config = dict(
    head_dim=64,
    init_std_o=0.0,
    beta1=0.95,
    warmup_steps=200,
    decay_fraction=0.818,
    batch_tokens=65536,
)
Each number is 500 + 25 x the weight over its row's rms, rounded and kept within 0 to 999. Layers, rows and columns count from 0. Numbers have three digits each. The size before them is the row's rms in percent of the matrix's.

# up: layer 2 MLP up, 512x192, rms 0.145, rows 318-363, columns 96-191
# down: layer 2 MLP down (transposed), 512x192, rms 0.134, rows 318-363, columns 96-191
# gate: layer 2 MLP gate, 512x192, rms 0.139, rows 319-364, columns 96-191
up318 098:514486480504481520504510507512484523456495471479497541471522486448520507471523491494486505533533485496458495493524540469505507486507494530459493516464515493483514517486479507533476528493471492496484461508448501531501495555544500484515525507499503487476477500571490457492529528503485559529
down318 091:526483487543457519495469495488496510454535485482536534488524505476513507481464455463456497523539501497480505494521530457494526517486508528491508486438502487504495512489468511498482501491516481492470509508413516459506497512534511496509513505503519492491480520537500473520464524515493535512
gate319 089:514505516565510484515502510505466506545521524491483484476507512522498500524541517492483489496480503504497485465523493505513514474485542524495494496513515496486444523489473514459524503477455501570477484505469518536495508524490492496504492542570514502520496456477443521486479492518483481508
up319 086:462506510528483477529539499454486499515478496534463479505518489523518514522511516423503518522501480492517534500527457545509520506429498476480495510467548532477483486491450512517481528491510549528533448490505498520462492485523477541487512490495480464483458488526557493493489501493510484524
down319 093:512509484489485485475500517504493479496458481508530490489490474486526496463492497494509507487522503497472515465490484528499479483486495498484475504472511528475498532524482478481484470539487471508494508439496475517470500496501529533515453509537516508579504460479461479506531529579497493508
gate320 123:463526509536478481468466488493490450488535481543538467486477480489513513508513526504513481518527471511476453441519517467521536510518526513501460524477553489484482468473464542505450509515513448475509509502511523537496470546502503512496533499484488490510472454494506489585492510511511472518
up320 118:471526498551491504439464494493501452485545461518521462488483479475511534497528515519503502512529461492467467472532539501515509493518523510506462517487538489500505481480479544486479494508507484483554510485496482523489479535504509522487509481481485495522463451490504473584481519526523483514
down320 104:489513549493477452499459464515515493518499521468475525531519489477513509500532511516517525497540478497468505525458511529491491493545538517549453528500496491501508478499501492506488505490463510504538530502493456509499535483491458525515542508483485497502474516511446539507468507559461496489
gate321 101:531482539546467512482528502517503534496554485477503470537486495526446529510462520486517457527474533495514473483515483500480497458486512529513508534529520514543490525498525449493484536480523483434493505507479547490518516496500498512482465518487480508520530493491456541507446535457519478534
up321 104:540476533513437527470508501530520546533514505438542469507499489500481524489467502485474457510473510454526458502523490505491456466542546517489464561506513526515502548518507482511503504486514496448503513500451482513532528527505488479506497489494483518534536485488461527501465542474504543498
down321 100:517484504516493502482522510512545568529497452463518491516482458523531539510464522524463509488472471465515515537522502547514458507556514503476462536532507538497496507468483522519484506499521550483484526462483442531520532494530471534485467469502493535506520519447468486535517533498476524501
gate322 100:503522562499488484485506507473506457526497504482474488441493516528487540489480491459523511499526541480496494485538484460548509471520488536494511527487539462511514507509485525505480467480511543494526495498540557498482512538466464471492473507528494469488470549478482477497521484488477513507
up322 096:478482466488540461515485488527499492456501488551497515549497496477487495480537519489465459469464456533506473502459515552467503520500497490490491472508495531481474517486516494473535505482515467536473484470464471503511486480543513517524533511475516527496526455533494520522496506521519505496
down322 094:465489527490484457440508487501544433511492512502501463496525501535522518459516471453500510480471503529479462479529495471527505494475524529508531487511524487470487510521509501491512470523472496518496493474487551482501472495489479497467519481516500486498479538533524483517548488530505531479
gate323 080:519542484485499485473482514496523502474558538501513523451457510491516540471494521492525484514540517470562518488494491494509481519483504471541521491473511438483498524493493512526483532481509487464517476510501552532467479510510491508499523455527518532472498501506504485481531522517528538445
up323 108:518490503498505475510533508530499496508458519510528494561507461479494490489431453486484556468452498501471498521504480519534537527501517521455469487518474520476490549519500485464493528505483523477492486501488474495529512480502506469483492476501467518507470524468493481497462487497516534511
down323 104:512459485529536492521528512536512514517468510494498486559522453499493495503463463474514532499482482525437498516495496522543524487509509486461463519483477557500539503477524482505488541495501528482481506507517472511539484506525531520483498511522473447468482526485487467518431479488493515519
gate324 098:488497504475484474463543572509502479480494479512473513502502464515511499502503502510535524505470524536489489475525525507489527516469515443531505469548479496497515518467541484504527507479555508491513504518511506480482439480468480473491508506509509474502520459478449496453464532541498512502
up324 093:491498516489491474473541566511545506476492483481449519494492477515525498485508509485537496497487503505492460494488534473511539504464495450538481488545456496505515512474523488506528497515518491499522488523527505482543445507479503483484528499504539465517538481491447506480470495528505531516
down324 083:484522459496479525529475509460554543533492505484466558510603506480545504458483489504476481491502503511447510520486493504521492469504515488506456525480479474502478492534498502526501506470493502525489504537509471521490470523464469500522520449480517498568506483505493499484515519496512509510
gate325 111:517545492496541526493506488526483528445510544463479520531470469490526493535520501475468507499508532505510499480509526497503483514471496467490479478513523478464511481533515505462439539499528474559518493476513483503454499521497543487454470505501513496488497517487520518495514498502508491506
up325 126:515543509495540509491519496527501526479495568486480478521474492487538516484546509463460471512472538493508506515500489522513480506496499471495489503489522507504531483530517511508436517518524510564537491461521493496485493513517535496446463479499519470551513530522523530506507501502520509513
down325 110:512511517481508525503514451488502514517550539498477448511420474490502505495525518505497473496475518496470546513471507519478507486488476480507477506524525512487518501508523514523490470527542511526518501459533496520514484511517505517418490465482507478536485529506467530531512480472533563510
gate326 102:493490536491518540537489440488489472531455523438507516506500466479513515534489521504505493539494517523480524532485516514469446517512511511495502476516453504514488554481494482530534561508502500523535477510475513508489529527519535508457548470490519489522519508506471477511484469504491496537
up326 091:508537496478475471497511546518519525477555496534469478513509544488480470456532473505512497460514493474517475486497495492536520499481493509507502516479518511474517487522522521480474448494478495473461516470533485497531464477512467486546431522514467491503504512502507516467509534523504510473
down326 079:435493545479513510510522445493519484541496501462539489493456469466515543531496524540518493520538513488497499515483493514498492557480504525462489524500468513491506527453518450498518522493505486522482486503503533507501511519479521524430510498496505516527531517506453496540532518547513524523
gate327 091:483516514521487561487486496502479479519496522500498512473488479526496524479521521515516515549524500515460536497489494466481516532479468491486504498505508536492488526534493487465503500532528482495464521504431536518473494516483465463490514505534482464489468528540511462502483553485476489532
up327 095:502487524543520512506491532496506482486519484518506481498499489477497522500484525528515533511475482497479528523518488497444484518523547461495499492470412518508522481529503492494523512467474509517457462496519498516527471467496441507525515515489476482514477536506522479504503538440477460532
down327 089:521476515505473555494546552496455477486513457494517521498501496491483516545517519535499509516476499506512510539506501519519547482519500490470472550491476539504499502506457489457513525476520519486504461487508465512533469487554455518517533533484472471501473536437545496504469512474478479539
gate328 103:527551515530515499479462536501525477495531502439559498484460484502510516464508489473485485475511491509496507512506542485512507507515535532512489493522494490492494521521498473507480477521495518469508502460498520520515508504516521484506518514520479524479513514581490497498521478536526516461
up328 103:510551511477502477491495538485522435537505518492522472510482514555549536496521537505498527512463532483520478490490495474537499506491504501444500498481540499492539510503502482560487514492539502497508492490512501500475476504507503497505470527478489460503533499534493506555479502474523523517
down328 105:494524506456471463510515535499491480551539469544488506510514508527476515496477521538525512510477563449477522472445474477530473513521519507489529523475524543543496501486482503549509508466497511512491472529497455503524525499497484542505493483485510464536479526493487507517459529494503474516
gate329 095:481556434513504489550500550536500512473572478498525504521481504486506490516498509536451522536517476509474514518499477475495485525468470472450500506496457507489502499501474513501495497515504481469562513460521488491563476486486442491482513507485499524471530499493545563457522500503499498497
up329 119:497477536474516489436499474498446495488458481492461520510546562526514532507529465508535488512501501494496526506521497514475491496513545485498490503476474479536495524512535494480495488478444533530501511509453469529445514505493499490501480512510510521478510512527488454508482533524545510508
down329 112:508489533496541522481475495494458487516513521488486491517512528521511535482477483508519482527520501528532500476487470542532542502505537455470497498439496483509502518540525466496511511472441491503498508535449475525480477492464497500472513490479483508436473468537517492504538529539531484526
gate330 090:502536542514510473503530509491528493448465523497457506512484513484531534511489478492483533478502497454477486514520459507516494476482508487503498503467494520472505495476475473465433509505494516497503522533491539497495480537486527486463559515522464508474510519551507461529559513502524512474
up330 087:487483495515472485494526496505514477505493517506488503518465529532507548509527518504511513519520476483541525474505515533514497507465476477503525509530520550460535479523492478488477481519523528503529533508532505452498531535512442537518537549523487511535484512498507506542510450509498485519
down330 090:497479456485526506530504487479520485531478493514508492503490518517489509485535543514510493496504491502559530466484526518492506511528473487499484505561498507512508466539523491520513497435515476532540504535503484493484541508490493516529492479510504537568496491466490510477481489549484497514
gate331 090:470499513475472506488477539465504499488454511467520540553497469491453520547503486441498503511478517499453495534516495480501498454513519521486487501466512525504481508570461491502472486497454526451479465431524499482471537471467498498549488519490486516503548534534474499538504520537500496520
up331 096:509488557483475525490466529490512479509479527515496527544519523493479502531486480456498501483484481537491485522492519499476485456498476526490466512484483501534491490583512515532498469502441531502501477435493500498475507485483482500500507481491508488489521511536453518517476478500530520540
down331 102:470478495473514463523527495494507483499538528510475516501497462487464507481508508474534476436514485486484480517470514536515499502501508479441505499466485501461480503526545505494572529550505483472531540507472508490508522484494473514467478511534498511541509501475493485498511462453488494479
gate332 107:483496515471504496562439508538476484500496509508513513486501523483499482496494521485494484562531465506505491510492505490487493472469494487445537481456497475470496464485502463506481526531547501493502477435542497525470485462419529448508513515525503494517501546505478512454471506494521529513
up332 114:510490495508494502445531485488538509496493509503481512521489491485528541532527504541503518418472506494517511517533504504501489502497486528555489541516513525521515531528497500487528491496509447486538521530489495474533525521565481550516513465508508507469493452480518460556538532528501461489
down332 098:487460491464501483492483523460544469510513515503486518469523489508496497489467495553506486474472460557520527487486449501502511510483486465542536515491493491470463493535500538510484523507518469519530481533497503474497508497456481485455489496520496516473497493522520485503520536538524498492
gate333 093:495487505519517506505485490500482475489489461490518514528517514500489453547466474498515499487497528532513479491514523527472495481497505448499485503457518436492526487530511537464543505478479478499491491504445509461470526507501514479466495520467488468448476507540519528521461507543493496502
up333 109:482506502497508532524496481522489520510521476477492506496496528488475480509470524507535507485512522565507494475520494482462486459485471466498478508492502466478484492506503489481497509456509498495486488480460502512470484483503499502496486487496526449465479521490525512495527508497494519499
down333 120:507521513510538506515472518508510478490531458505464507473496518490491468511492483461519480505518545551505491478498510467484453492512514532505528520458491447481481514505466495493496538473519478491474493483483492468465504485504491495482471525510520466459490517500550508514500522504483505548
gate334 108:441513483498497511498532513492480512516501472505508500507525564520474498536555479524555513462505530503478524509471528484523523471495479532510496533504527508494489551502515519512523510470484486455491582490472452503486520502476530455510513530497477486447522508524509477477502525513461504517
up334 087:487498476502506520493545536487501500507489482489489517495505549496471462541560493480526516483504534511471537489487526488531493510483455515483479539501539500459441543524460527517515508487524499465499553455489441500517517500489488452503513486496488485489529524521546503500509504500474481491
down334 092:562467508498509493514505521505497455539499493474509520502477443487510486503534550489475485526496497497493477500519488489478450513499468491492503524500485475481489487518477461523485476537498536470498474476502557484483509450491486532494479470489511486572476474479498535525479466484512501491
gate335 086:524518491497488511505497529473478486511464499498475507491521486489534560493457488486473533541491510482503530516511471496457485506509521482507449500471533478518507516506505500466534518472505464500512504541502478501492483521492482510537531482499469426463496516502504531494497546490535561528
up335 085:496494473483505498473500488454510471502512472516491527496528547508558555473544486490477509526531541488509518499497506532473525459505503534515519469490509480557481510442516480477517494479537524478476495535481465526497499506514462511532520492520490462513478477508537479494491506471492555476
down335 091:508467532502534527514480498476470495478524435495495525509494527456552522544534501495524497505482477470483531488538508473463538488463487494527496507498499538502512561489498469481523487529540486514540515478494485530510485470556493472498506511496515488485494487494506525521460479540468490490
gate336 082:501446497532497465503525488501440491522491510493511505495460533472501466528501494494494510526494514518509480489506503496487478490505507431525512480491454509493510537485502523491505502505515489560499484486558513476522482491535503503494512410470536507495523507459471531495474488528519464513
up336 127:519536515507486534512453517544539492479483471465530496513492512490503486487475550527569477527543485521498490512554544479495530508478484442515541512555492464480509515521537479473498486475521502497505457454491501491503488488538518513480521546501531475547469458500493503538470483516514473502
down336 124:503548505524488546525458522515538509484496475474521489512506483516517505472466563530579479529533493515492489516545556490501490490491467448504515525535501449487495491541540496501500510463504506520509498458480510492479505481514486474469508567512542494519492451541493515512461500517483471503
gate337 074:513536497491525457502482475479511510484501466549527466518538494455480455495485500509510510445528488524497530505506542502496493482523476470537548459479449505495478533514520473434471496551512487504496515533451476458490539479554483484520503454502512493503528469455483523506499505494460491462
up337 071:490513546508476520493474512508521483507509492493533524496510523459476473523502505451501528508530486478482487467526489494511500482493479537489465462522433529529498490530538479494519500500473532452494458488558488491507472541513514527534496470492494511484530503475522527471445548489521481484
down337 074:541467527501523504499513492492539479554505502513491511549474558519512499510474510506489523532558492495493520509485533534543498473491489494477485519499485522501504483506510487479523489486468474438494462483540479527522497475506550494548484511485460479465525484502470506517452560503525490464
gate338 093:548511498521513493529521506522534455468500481513491451557505513493468493478512498519481478503491499492487515528494521524560501461506549496480535482502456503491550498488475491481476490468493489543549506466545489496497502495510477501500477438518501472509480566529495526476511534537477494515
up338 093:538488493494524496535466494523527459504524494516504469533505505473472467511516496493474477489440505467483493508515497498537481490462543497500531515477491483493530484490476545495459478473505476552558495475537481487511503509495471508522487446543498505495478541537449512464520528510502499529
down338 095:489482456511507484481479478514524454491523470487507516548514531480485475464525481501519509457479544460484500520515455473489456493464535491537519507512492514481532514489474551526488457468522514532518497472509501514494512492510500521517469485493508529497483500501516505447520509515492491517
gate339 073:453517501481539489504510494503477531510493494467513504516496482519517507539502503507500482534505481510479494510521484512487523510482499425538516481493485494486534444487523493447457529484509487454479503533545518481466511501505495481530489517511485547486495504505478508480476523520531462503
up339 140:486508523505500502497470473534443484462528512463551546520495534500512508503509528542569522497457495488535474532503494507529494512477511495510499536507515496513483498493487531488509541471513484508519543508474501491518512515537500446477502505508516466455506506498466469481491503500502534520
down339 132:497479531481503493460469447527495491493536482477560553506513531493519483507495526517553515501498504483542467510516492505535488493471506501534512534520492503522472502490480527494497521481513478507512536488473503488529516526528499460452532505516522502455511517511470471483482510485499534532
gate340 100:471496492517509502462510500521460472485522484509480483502446511523500501497527524500489484495481519511526477459531509522514516472433506492504509510481486476509494506468496525519493518512500483482457503526527491463502447522484492482502500504517521487435497530501459493452480483457511515457
up340 120:558471516480478452478547480500509517504461504477515530474483464477494487523487486472486520521472476453474482470523517490509473559526527489511449502524556492489457504521462499493535519515525519503485485511483531526535533478522511472461473489456509543517512481491515518543478499504496524507
down340 101:532495490488496492455511486511484488501501461481482499456420490546487501543559535456458513495504500476472463458508496486513503493477498494514472493468494466489449495509447475497512496508519510520490477539502517488497499470536491470427488518511483516478489518507490521485473502509457562462
gate341 097:500487491518538482474534491538492519521482493491509492460501513521468510512480517523474554471485432492501524507510543479489498508494448534471484442477507493446518476493513479475506463516502509517504490529494489494515481507507451505490531520480506491495569457502465536465495474522469476477
up341 099:523516488472473508539490497478485497466498518478461451539496482512505428516494489437507497541462485491551524495494465550484517518459517472512473544488525481490480506511508517503477529482521509496528492460511504490487525500505542501501475472524487477479469517528518486506562527457508513541
down341 101:512524500498518503567496535483505505496472508512474453497490503483473461493481488423489457507527497487543518513467445522479513509506563507504469521530475503481471501491502521508467544497494511483510489533516539499480538489484533496535459468575474476477486531495529461463526503472508498478
gate342 113:488475510496502491481490478496514504509507480474555524436491481549490447482466504467490529471472534496492489523480493503551535463500524494494587536515487511515520479490499470512498483484524479449490529475572556495541482510501484532500480493471468498492481508492485455456499512526507507489
up342 106:488487525482474508502515540486492514510489507493544525446488520543473465504493519471482511466487533520506472503454486479535526481520526504485591531530510511491516473500494456494476484471539482464485528480542558517506481528467480527515483504459457501503492540494483450476513510531491471488
down342 094:543529495509520478510480523474532510457493493536468481584495478480489537490490455487508486566494466487468479471494498520485472533504492471470444516480509508513502501464528513499496515542470544526515517528455427486490488477502485502527517493522526480493506496520524545507493483466489508511
gate343 099:491483526485497486511484465530506457454487481440484509536483533523482522495495489514518486496548515549492476486527507535476502519486505513507484496529455472538515475539481560538529440465476549487496513529500534498493475496492523496515505504485463471478479511523477489449484535466466498532
up343 105:512501545483444479489478463466466460473488517500494523479524507500492472491498525462502498496487521506495521509530498544507497523478454523505473527476497531485475462498502553515525486495545531506525485509478475487513507500536488496525529514518516490495508506501459455487501516482462485532
down343 097:509519505500395506470501493501497529483457486523517465469491520473484502516465545514478560535456472479507486486530525560513514483493493512483453511456504493517481486475523493503546464496471491516497498474502490480528521472505489475505519502488504506480517478462501505470480510489505504532
gate344 091:527470504498459476490499535520481473494553540497526496498523504489515481515494477503525495481505512533497512536542527451459524483494479499481488511483463545527523476522488532479567502513517527482500488485520434513525519494510485496519518477513517492461495528497478450501484469481494513520
up344 087:504531524499504542524499466487525502500482459510484508549509520531472518496545545543464462507475517502457491493470475570500497484518559502529490502530504471501500547513511496498469464477484470506510520515460493501514491522531511513525473518489502476519495476530501498497505518505521529539
down344 089:492494527448511483505528495492518528472503476495505506500511493499484470522520479499509487524484517510495556473462508473506530541492503485518494503495474494496533509509522491500512536476456494478484521507522515497474474509489502546543499488502484510479415516526592481533544514505503507500
gate345 094:545488562502517470538509480473504514503489521505477473508528486512505568490477504510444525557517505518489543537511515463496492488489527526432489474481475513463503511449540511458483510462486491498500579536446512533484483484529517471487495500514520484486535497531527525497509487505514505502
up345 080:472522465505484536425499510537505497511492501460517539474482491485506458468515515482542489464507511493511448473450480496500556501490488483567514551516551518496491499493444522518510521515519522475482421504536512475510530511477510514525491514488502493526481521520470449517503506520490504531
down345 086:515498545503495507531509493499496529480512504453496478497488541493480522479461492491507484492543492510482504492484482482487541480459542518499517556470520505529542487407476468453480461502478547458484554499459489495502505521490470483472497515466477481505516513530482503505504478499524516491
gate346 092:484549509506477509528454527463547491463512453492499538528504523464510528533504502525467492503517460510487501559485519504503512513491502496501561496479502446477514452492479496459485497489498548528525508480473520499503527500516505515461500494505480498469487438454500467565520467512480498487
up346 092:466525480527540508499517504516489526484541481505533491527499555513483454504422515496461480515511523512523449495508498493494503494525524550530477483511517486490507515521486468468469510476523497462479519476466515506460507507514524513492528494478463496496484552469491468492470502508472486540
down346 091:506498521452517516500515489462500489502517440475452476500482524516512502480505468556485492475520474507463500522505494536462507492514487465500500518452497475489489478466510493484507491482512501533485486501437521516517506493494513489488525496493509526525511467497477516505485473527492498514
gate347 098:566520508489489457517539477517468454533496518474472490504482511528500522512516513446528503501465532487512463440462474457476530461499515493502501473501512514559514546545541492477482492501480508499499489525506502512506494498502488491507470478484449467535510516498485492510537484472495517532
up347 094:587526497507485476565558491534482488485469520487465501515470501489528500513524501473530498513491533475476462450477488482482515477492517489511539484533484542536533501565512454488513488488487487504532505515504498502531474480513483511512488492522448493534512515517512506509521480496479505529
down347 091:520493493489492540475489471535533533494485507497492499520538432465475495511480524482513524516497502471531473474497505520484493520536473527534538534552496472460466506535540549597499484495506509520499501486497522471488519517485468482513504500461487519515535491526488502458514513526503509471
gate348 089:453495523538471521491539539440499486462465517469517528494485473476505521497460518515491490553527449539491542514464481526491507540472418507504482489501471530485498470502487484535507511489482508476516537467481495513484499485522561483506513534490503457517503490508484539509501528513499500509
up348 081:503521540536469496483517478479476507530488508487441518465496492485488554522487509448469461511517462523520516472465506541525527526470501487487429544503490489470506453457494501524475491504480510485518494452525506506552490490481525469501491498464511446520514507487491504479493481495515485482
down348 082:532479512478498497503469501495486529512492496509482524486513496467519511495540540488514490473471527457469511485519531451544496482558531514433539512547519499546550497465471506484514500505521538498540477455475483507514555491488508524494515491531483525501471519499498455480525521496501508523
gate349 093:515514544487508500505507503527521502485471524465500487508481505449499505527476532484503518467482512481473463497526536520501509505509492483515506446483479506514526498504532550512485511481439498495435533457472475508476518518515554475500457549517536508543462490481459508519480535475484491525
up349 098:514557551491530485505504516534531526481485507484490487500464532461481501494498510484499510486491473486458481539508545501502506455535486480481494452482508507501496486513512488508463535514473522496473524472481493508480487497535524455506429510484559495550482492497468526509464498495472504477
down349 091:453474483517479513519484534474473464493473507542494499475488477530532523525485495473472495543490501548509489482471461520544504509493466520472458477500527454458507510494491465507533492505512511522490557552547479498539530481475465514480549464508513555472488494505486430489543488524473522511
gate350 104:527528509506456473456535474519488514475522507503439581500495495461499480525499480481492530488484482499533464458490491501512441534489432485467519547490522516520473469505468510498480519520501505493506481471513525519492511500514535491541485447497496530510497515496513501522507520470454526511
up350 090:522534511508444460465486488510430514475494485517452551500517489482514473494502495493490534490469494487532484458524472467520433529490446478496510527500507526511488439520489500514478492526518506514489492469503530502487477478497511487561491470504502517501489515484501496512499512485491537502
down350 086:516521505489524454485527475470522490530516487488537498528543483519468489496520502536515532499528551454465532547494490499548532508474508514499537486536481489516529475482558461520514461464550471553482525544515494482523478473510486560505488479460467460481519460522460503456513506532537497486
gate351 121:507524483498512509504467477502486498497531468472507529504549548470513503484543472464492484523424488492484475489500528517546506502533490491466513515477463522516489489458499530554498515496469505523484511462490477519488505520492509513554454510466491504490537502546523483505466518498517525493
up351 103:471523478474499495538490476507522478504492484485521498487532530516478522467561482483482480498443477482469489503506484519522475486523511499494501519476461498537463496490490471571501531516466505540489525436511479538507500493463516503527463510495520515511501513532539491516502479507531519511
down351 103:517507517506495485477549545508494494490505507524506495500446475508483504533451524518482509482550524525538525515491477481474522487474511505540494476509527482479498521531492458435520507493541521485490474539535525471484487488496493470465539496476479519490465463449466493492503508533456480489
gate352 125:462484491454530506501523496473469473530480518510528550483509484510450578502508542472477535500481533471488519405489467481491501501470487520502534512466506508523508487516500496512493456492504515479508511505490463503484550466437466506510521526490534493452501495472429547496493504518506478507
up352 120:457509490497518517504488496498452479490509555485506524483495462497445504513512498486500509493469521521481521431501451484486515525482526526501492510470480511548506484483553472502491474428514489533473537488483464503527503474449488488499510520503504520497480480507469530492496537518523472481
down352 130:514504499497521474479524518489544511522504461484494475506503507513544454485493502523516458488527492473528508614501528511494507502528497494507500475510527480469518519509481539472510521556494498502508469513518555471481489537537511501518481497521505491533481522475552489516475467478507525524
gate353 113:503503486511495527486485507543542455523500518548480497506477520509498470479525502521542531500523483510495513519523503501497524487494537484514530465505510465513447464493564492498515500512541498498519476470544475524484528492457479553469454518489482501510480522472474516501495517496449500512
up353 086:513509540516489523469491490554548503471500540518524507471479511464461500448496474515504539521520512500477518541539514513522491497531507455531502477533506474540463433502555517501508511508502549484497472457502453541485536520492507523507471536522519488527458514468474493496466495457468537504
down353 091:531490492505504494509542535550489589498513553486523489489529487458498510472486505494467509521493559518481504495493527478532469496543499438494494495497481526506520481480522493517489503485486527505469558507461511536496500509555512479529522495510523469535484490507480495486520481474536542536
gate354 090:482517495525517529444481488521456459522500511488527489512475532499541479504494503539524489506505502524498520485551475481557497450477474504555463491480492482485508533486507468515496502502513523526514471509529517528490503507551487531476532484507524535511490465506503469526509447464492499513
up354 092:501518509502482553492562514524483504474507467525506505552490546551477500511537498518507521521506515505507515467494516499523477509522516492479498469518494483485466517501507465468502503530471477524451503524529491481470482477546492537503492499529529493510546475503528430493438509509463450486
down354 093:470499497527514538433468512501524450517499551473466497469442541462508460503478493526495497559560552503510515489540490475493540468511469464513475525476500482502482533473492470533523462498513560541485506490539551524514468503513502477486521537511518508486529460470467504476500477487479484480
gate355 097:498472520481466512483478472475489472473489511477513495519545472491455501522526492516489466512484498478527528509458540511498524483510521451531474491499518505480472537505513485491498476517496508446506482479507495481481499510505525480496466523497508495489481546548510494519480483488472481533
up355 112:479498490503494493485516510515471512518462507502482511488481510508510515531428488512508493476453488506493504510496476459491546486452520541512532562504527496452510460451481525497482501505554472487498502519506526464461532542529469494486519532483463511467542524453517521498500513496515489500
down355 113:475465514491527530510536532510488519517441475510482500502509543518526477491443516517484498506471505493513464491499470469481551465456501505480511527520503510467519468471474516490518538497549495519459508534502506516503538531482446480505509501508494526517523524490477503451500527495504502493
gate356 080:477478496526506477518490500524487506472529506504518446482487477523540448566525493492532477485522464511516504510513498516439522510479487476465453486518476508470449535501496479461456493469506512485490479496509483552509499482518546529469470534491471523486499515507524478527488533489513513507
up356 111:464537499482492520456567478520488453498492484500527521510489527465485470464545522536526506490531507473497516460480566528544468492465498519475534477539472487524530448509473478510503502500508482483496520513512495498500496524489460475521493496502513533517503502479508494503497489514461451514
down356 111:481534491463477487513569486493481484512500508532503488535504526444503496470486556542500530518517505462484518461479552502524482507490475510493534477517499479492533472518490504513505533485487484491507498506477539511533503542516454502532501497478498517499484495467495499494495485508469440514
gate357 113:568478499499468496505493460533481495524492481463476484521483479488476534478465496488523439501500535544522497473549466470493485499509530523513475497493504516539484503494483492510522524574507534491456514509527495540510502534541476528511513472501514523523502525548505542521474480556528548502
up357 113:539508496479497487495499399528523484521491484501494510536483476459538496499481498527515487463486541505537506466504435483462478477523493507476488476526496496543498529532481484505508518545496537495513498504465472548517489504513546491501519493476483528490493505471516517538491480513476503524
down357 106:512556481511474510506520542534513505543463463525487500528536522478503470495463477521528473458436519558536517526501464505474456519524467498492536478492465483545475521507477554545471530484477538503504525502524480524460495515495495525491463473487512494502422511440519517495513526488445518489
gate358 085:507529532456517521544489513526516432522498499470477492524531481487455462506500544502500499478460506478496504472526496510480503479493535522548547502523508497470475445538520511511516497494496509476505485477483471497526501529466504506479491470468454521498506467527533527517486518452536487456
up358 078:539489514503468519447493521493485523512508498528470516492543521529487473517493489510508494480489496549501513506501542529551486475525477480491488434505481471469495507511517468427487537513495504484500439478536530518488475478504499520483516440517535552503515507505487488500523463522519500517
down358 083:520503472494448527518416482489527503443506530508547485484522502464526526485481493469519493464512513518500499518473527453515505507504497498450457497510519495488492481480519515492508483513473476508508482492511515530499551512488531522479476532487521449488491535493514499467499517515509513496
gate359 096:530479491513543475535506517511472484473485509494479467459490529514511499511510459466491455512495532519496495460513484508520511549535562510506473540472507527505498527479476531557506499523485464475467533544540487504434438509522480503518488490516534487486546500507482529462468510479552480511
up359 084:483532526501484473477556476477484539525514558506482479469497488490470478553519489520549466510564519491471526504495499478505525501487556531512478515544509511448500514502509496473492517476499535508472497499483576496484492498486459530501504536500501533491533463506523526508486472494489541497
down359 093:513513501490511502510556473462478489515502560496464474524493488497500473549505487469516433495493504526497542533512501484514505533488539500543503504537492512487462505512432531498508508480520526467455512513514538475474484505485530520493452526526513549512528496494484516481509496520505474505
gate360 109:500492498476431515470466529519490512454489489522476524487502510534479466491486501513498472516530496491460483488471495483506511503455486515462479457463489468531460517484526489517538525519494515495529526507482472511501465478512472474481495520495522474472509467510480472448459499492527505499
up360 105:481496508475441545485491511530463483505459526509502513525498537543498470471506497502471469482505530496464495486490501452470508515477542512502505500470485491530471512485539488495525521534511531525467511520474517489506477475553482456518505523502529487493478510516466491479457509524473494496
down360 096:460506519516458518505500485464505526494476515457537533480493512487492523542495484475501510469539493460465487499488492485550508489492523489519539488489528486512509475486477484499496500495487524524500523493499516452491533502552493485515529508470523559511525457515521483467492525484479504490
gate361 096:497514546517468498516491472506480464502468500514485495437494488488487521492462532490463504518532516564483550493510502496504502502517512474553508490526463499503517531476495528480487493464504497495455499507503486519535476480498505494493537453530486501461508508497481508476495516490493480501
up361 092:503504528538454506501501450473492482506484493524475457446487512496509488457478530462516511518519546519478550496503492478524490494511514475514506490520501509502498544441499542494486524464520485481471525527474476507552463501486546460476532459504491517479497508475462495472530514505484469490
down361 094:498505516544511485508485499523484500549490484477532482497482515485519468508506448485499488513518487452479478527478478506487450512494497529491471474533580484520511530454481520518518479533491512556516519477537525506476517501512488504495522483523466516476498493508491475449472487442531452490
gate362 143:482507515486501479517461451462524501479514461499471507488511495495472528531519486516529519484434572499473503486507528525459495466504450476474499518518524490466507489466512489527515524482488518491509488465478496486531509519522524500483502491480555463499511472529540465524494535523504551512
up362 096:479494493484498500484526541519516512520522551513533496486494491527517491512486488474457477499541450526501491505451457489531507518490527513554500492494528491507484468538482530492472485527489501516515492501521510538495525500515492503494504508511453504505507526473489546505527508489458501571
down362 106:497496516491506516509455486455515528491518424519476494477502505488486500525485481539541529491444547474464510480495533518493503476517461489478491510511526473470527509481526503514511517490480493483517466481476502502488511503508509498504520471487554460477509443526529483519485523506497549492
gate363 099:503472497484553505531522488501530476521516451500518501488531528525526550532526480488464432516541503513549473473508520525543538510519465487508491523513507477468534483523519492487498549474500483457474503507488464463484509499500475486507519504522552483514466493460507501476520494472504450501
up363 101:502489550475524529518530483437507508496499506499500462496495492521475505443471515463485496493473502500473453479539505516518580475508464502507492510501521508467479541469476505493468502536505520477516485476477490504466538516520494483546497497486520498536482507473539516514523513510485479507
down363 104:479496524493498538498476480527482508502461467566519471516480475478482513486508479475464527485506456505515581500543511488534528501559512493525488489494483508542488464480507534521536472536471515495509509477479452519508485480526485527422541517485511531497484491494546470473508560491498518511
gate364 105:487508465485477518496537499499510475456502499504505515526505590494475517432487538507496476527486484491509482522468486441525467518500519507518479499486504493455528541538508509486492551507498491473517457490488499442487502513475474511493505480496476491455524522485461499538454501469503504559